python train.py --n_layer=9 --d_model=128 --n_head=3 --n_kv_head=3 --head_dim=32 --d_mlp=512 --vocab_size=989 --activation="squared_relu" --norm="rmsnorm" --norm_place="pre" --norm_eps=1e-06 --positions="rope" --rope_base=1020.0 --rope_fraction=0.25 --qk_norm=true --attn_scale=0.177 --bias="none" --tie_embeddings="early" --parallel_block=false --extras=["value residuals"] --init="normal" --init_std_qkv=0.0577 --init_std_o=0.0 --init_std_up=0.0577 --init_std_down=0.0 --optimizer="adamw" --lr=0.00316 --beta1=0.9 --beta2=0.95 --weight_decay=0.066 --lr_head=0.0074 --warmup_steps=321 --schedule="wsd" --decay_fraction=0.379 --decay_shape="sqrt" --final_lr_fraction=0.0 --batch_tokens=[8192, 16384, 24576] --seq_len=384 --doc_mask=true --train_tokens=80840000 --steps=5295 --dataset="wikipedia_en"
Each number is 200 + 30 x the weight over its row's rms, rounded and kept within 0 to 999. Layers, rows and columns count from 0. The size before them is the row's rms in percent of the matrix's.

# layer 4 MLP down, 128x512, rms 0.206, rows 109-127, columns 384-511
106,265,168,203,232,183,160,207,262,196,203,189,184,173,229,224,208,176,165,246,195,170,215,170,147,226,230,252,205,177,262,239,180,217,161,198,227,180,209,191,188,178,205,233,186,217,209,273,172,185,187,252,236,188,202,211,217,193,253,205,230,215,191,201,186,215,173,196,166,216,220,190,208,222,176,196,202,188,180,200,197,186,203,151,210,152,134,244,193,183,186,175,184,126,230,236,106,216,183,174,177,161,224,177,227,235,159,209,161,136,173,172,225,163,208,191,175,178,159,190,194,222,208,196,261,130,202,184,240
098,187,154,244,174,133,243,201,171,166,218,233,252,184,245,217,268,139,230,231,184,167,180,232,258,205,189,235,200,189,159,206,246,189,211,179,216,226,205,234,216,205,207,177,194,264,234,204,134,251,177,237,228,215,193,214,120,207,196,167,181,194,224,208,207,125,165,185,187,225,162,146,198,222,159,164,244,177,160,156,175,203,229,185,190,190,179,200,206,156,211,172,218,193,249,188,224,239,222,137,201,183,190,193,216,141,200,159,237,241,208,220,164,161,203,246,190,263,178,208,227,256,193,241,210,165,242,178,218
098,206,230,161,199,175,202,240,187,150,190,178,170,220,216,217,214,176,210,180,200,167,143,208,178,197,210,235,174,243,250,205,243,225,231,208,218,164,202,167,156,181,190,240,196,157,213,197,178,203,186,189,205,277,232,233,181,245,166,176,164,160,186,204,199,148,212,163,211,202,209,212,188,184,214,199,211,183,172,159,199,248,208,189,251,146,204,217,195,144,163,196,216,123,216,258,231,187,211,220,268,189,205,187,172,228,178,183,205,245,260,146,148,202,156,159,148,228,198,213,183,210,193,175,172,222,236,213,192
102,180,191,187,209,194,178,257,193,265,219,212,209,232,216,209,140,234,188,184,146,166,194,182,212,207,198,236,188,191,200,157,225,204,166,217,218,191,187,217,196,177,215,213,200,244,171,222,174,179,154,159,161,174,181,177,198,206,178,214,230,165,178,217,160,242,253,236,214,116,191,147,213,175,222,156,182,195,181,182,192,143,207,145,214,251,178,201,188,225,186,202,192,138,187,222,130,187,182,165,177,192,170,181,169,176,169,217,229,184,241,206,192,172,181,235,156,140,202,145,171,246,270,184,137,178,169,192,256
096,213,183,136,177,162,219,190,262,165,230,170,208,191,177,151,193,208,160,175,252,202,157,227,166,245,184,215,236,243,214,250,217,200,195,222,181,225,212,208,229,189,142,162,187,146,200,205,192,214,281,182,242,134,148,176,203,221,198,255,186,188,153,271,212,228,217,146,237,162,211,174,247,174,210,238,248,177,199,223,194,163,244,218,185,231,201,224,223,239,192,200,249,139,194,209,170,189,165,174,215,190,234,247,258,234,203,175,192,222,137,196,272,231,202,219,198,180,151,186,179,209,228,196,228,179,185,210,140
100,199,200,189,237,160,216,194,183,194,131,194,267,248,214,207,206,117,198,166,161,150,176,217,214,162,179,215,201,203,214,225,220,217,206,193,202,198,214,174,181,211,211,165,225,201,149,212,175,204,177,249,169,193,271,203,200,227,172,148,196,212,161,254,237,172,217,211,188,217,103,154,207,236,159,204,260,230,195,207,206,216,212,178,229,194,183,184,221,184,206,148,208,167,174,177,232,197,198,207,219,202,172,249,217,178,188,195,178,198,173,135,213,192,209,248,138,164,244,180,208,219,231,245,195,198,208,161,148
093,224,205,259,185,192,163,197,195,235,235,130,192,177,173,211,210,183,191,174,180,240,161,219,216,210,235,207,243,133,249,208,170,226,198,189,188,183,171,212,177,178,185,187,204,219,172,209,234,240,149,175,248,231,183,221,155,207,170,215,199,160,207,208,220,168,257,191,192,211,216,198,143,140,220,256,175,185,174,245,212,195,218,219,138,230,207,221,153,221,219,172,157,191,130,198,162,135,158,233,178,189,225,182,176,206,193,139,182,173,266,166,182,149,210,226,164,196,145,202,208,204,204,199,187,228,176,182,160
101,212,258,187,187,171,205,175,218,230,159,179,178,181,179,160,165,162,242,232,245,229,175,210,180,173,188,183,228,166,174,178,165,133,171,215,220,200,184,223,195,158,178,233,207,191,239,204,211,241,151,126,219,200,219,228,167,275,185,210,209,130,191,192,181,194,167,185,201,146,221,183,167,93,167,215,208,192,192,265,234,216,202,191,167,206,239,226,212,159,215,261,166,153,165,174,237,173,204,182,209,206,203,160,230,168,178,151,235,246,180,240,199,217,174,230,184,133,206,202,248,234,252,165,201,204,193,215,171
099,198,191,151,191,214,156,184,233,177,228,181,194,173,187,141,149,232,171,203,190,249,210,157,158,193,262,173,131,197,286,241,176,250,176,219,242,188,154,238,226,180,154,225,209,217,210,238,199,238,182,165,188,181,230,160,217,208,270,159,236,177,209,175,218,131,238,248,218,170,119,177,172,148,152,209,221,161,234,236,223,177,240,223,193,236,179,201,209,191,191,200,223,195,230,209,209,172,215,186,140,183,215,256,140,224,198,215,194,168,260,210,187,159,183,214,134,189,203,206,195,239,268,199,185,190,162,175,195
093,240,235,168,135,228,202,192,162,208,166,179,177,197,150,225,239,215,183,190,207,198,191,217,152,177,226,223,229,258,193,203,186,189,212,218,173,207,167,153,150,170,248,224,173,236,182,205,163,194,221,159,199,193,219,186,159,208,153,183,193,212,138,237,199,184,150,218,215,185,229,207,179,187,231,186,232,238,187,139,219,169,247,222,183,280,187,226,183,206,220,223,243,191,241,194,221,192,254,213,184,200,266,240,194,208,194,233,158,189,210,110,228,213,169,250,179,244,204,176,217,171,143,187,145,238,191,179,204
108,214,168,163,170,181,177,174,210,222,224,201,155,214,240,177,258,182,219,186,179,190,144,253,215,186,215,228,245,185,171,192,248,178,227,190,231,270,191,188,222,172,257,219,242,201,211,201,170,168,231,195,183,239,198,220,220,187,186,248,222,204,193,209,182,202,154,167,237,168,160,217,209,195,226,255,188,174,213,211,234,201,221,238,211,212,188,187,200,218,220,207,190,208,201,240,187,267,225,210,217,235,237,195,191,168,198,187,189,189,212,235,192,206,180,201,180,195,219,202,152,246,206,214,163,204,222,180,193
099,220,227,214,166,187,170,182,173,194,200,209,168,242,222,190,241,255,200,121,255,179,175,187,158,168,207,187,163,243,186,225,215,192,222,205,209,244,234,161,173,228,188,140,158,245,230,209,176,197,221,243,239,152,178,219,211,224,193,167,193,210,239,184,220,157,198,178,201,169,194,195,217,181,216,205,196,257,219,205,241,244,283,210,203,196,232,212,232,261,155,86,206,228,219,186,197,172,205,195,236,189,184,206,168,177,160,197,188,133,233,161,209,227,205,231,215,214,175,220,181,189,202,180,221,150,238,191,211
093,230,205,228,172,227,206,174,159,193,178,184,198,166,254,193,195,186,152,224,198,190,196,250,170,204,198,197,135,265,166,190,252,167,226,203,174,179,235,239,259,181,214,198,205,211,204,213,203,240,233,195,128,215,168,170,237,187,220,241,140,90,223,222,213,164,180,244,167,176,191,194,187,228,163,178,205,158,212,182,196,142,170,204,155,165,225,237,151,189,191,203,189,190,183,239,179,250,113,159,179,218,167,259,213,261,238,212,168,139,174,230,246,191,172,239,206,200,176,219,166,153,246,174,184,183,194,134,187
102,255,196,234,214,189,252,176,189,240,207,163,215,230,200,210,208,176,194,189,191,206,197,209,208,222,225,192,245,195,190,229,222,229,156,208,178,236,239,260,203,230,156,184,211,134,191,191,214,213,214,219,242,221,195,204,267,183,222,197,211,200,277,199,194,171,178,125,155,195,200,180,131,166,190,216,137,159,223,162,225,216,190,175,160,192,194,199,210,186,175,232,238,208,160,187,164,213,206,220,196,184,153,239,201,161,186,216,201,201,176,207,202,159,175,200,186,161,185,260,188,180,125,194,193,171,252,217,211
101,199,231,238,218,197,202,197,223,213,148,228,213,192,169,202,143,211,178,164,160,202,184,212,204,169,196,179,157,171,125,245,210,224,244,235,180,212,144,192,184,142,138,189,218,225,271,176,219,191,168,187,199,180,142,200,234,235,184,212,226,193,203,203,217,226,197,253,196,257,169,259,227,168,221,212,209,179,184,221,235,169,243,220,215,206,180,192,204,187,173,190,206,220,185,232,148,183,249,208,199,184,190,175,179,165,220,160,177,189,168,138,185,239,207,223,184,185,219,225,176,226,179,190,227,213,187,226,219
096,236,218,185,161,169,253,139,191,201,194,217,205,208,202,215,268,199,251,217,227,197,179,245,196,171,237,217,237,240,248,174,172,165,248,191,196,210,179,197,180,192,236,197,200,231,173,159,182,234,162,162,198,163,183,172,229,185,191,229,211,221,200,204,221,178,200,191,230,216,199,204,189,194,164,199,263,171,187,187,223,145,238,205,211,191,234,242,208,227,202,189,176,187,192,214,200,172,215,186,196,202,221,200,240,188,190,215,266,196,232,229,136,172,219,225,194,215,109,200,236,173,199,182,245,258,127,164,245
101,196,202,151,171,221,210,249,208,194,236,174,234,197,152,184,180,243,189,191,173,194,196,162,196,147,213,164,225,209,239,191,173,206,158,191,213,124,167,187,224,230,192,216,212,221,264,203,206,271,161,138,206,225,214,177,183,216,221,208,162,182,255,220,221,235,169,178,143,184,191,190,184,155,175,214,211,258,171,230,180,223,240,213,206,129,219,160,165,179,206,218,196,211,172,186,178,175,206,172,223,189,214,179,251,181,173,190,237,194,155,165,235,225,214,209,161,202,174,176,186,217,180,167,210,204,194,194,202
094,196,232,173,193,230,195,203,209,289,244,171,200,204,229,181,162,152,235,223,232,233,215,188,167,207,240,210,219,194,235,185,184,114,205,230,235,213,224,169,246,212,187,91,228,201,207,187,199,263,209,167,168,248,178,252,199,220,212,209,224,200,203,222,226,206,168,205,227,174,189,187,191,217,181,172,235,161,240,241,237,172,202,255,131,258,245,213,163,227,154,223,156,174,219,175,189,199,167,176,198,185,208,189,162,158,215,226,194,174,215,190,203,232,200,277,206,242,150,212,204,200,207,253,232,195,184,203,222
142,214,200,203,178,146,201,206,206,153,236,238,222,185,133,136,199,162,244,187,173,181,191,207,186,134,234,209,202,223,225,208,186,212,253,128,151,205,214,233,204,170,213,194,169,213,188,185,172,194,173,191,216,185,173,101,192,204,188,143,207,173,209,217,233,167,195,204,219,191,137,166,204,188,125,217,189,175,195,221,195,198,175,207,163,154,180,160,188,147,125,236,210,204,239,198,177,203,198,119,202,213,233,213,218,148,196,190,231,241,209,201,179,174,195,186,169,202,211,201,204,247,199,237,194,174,184,203,180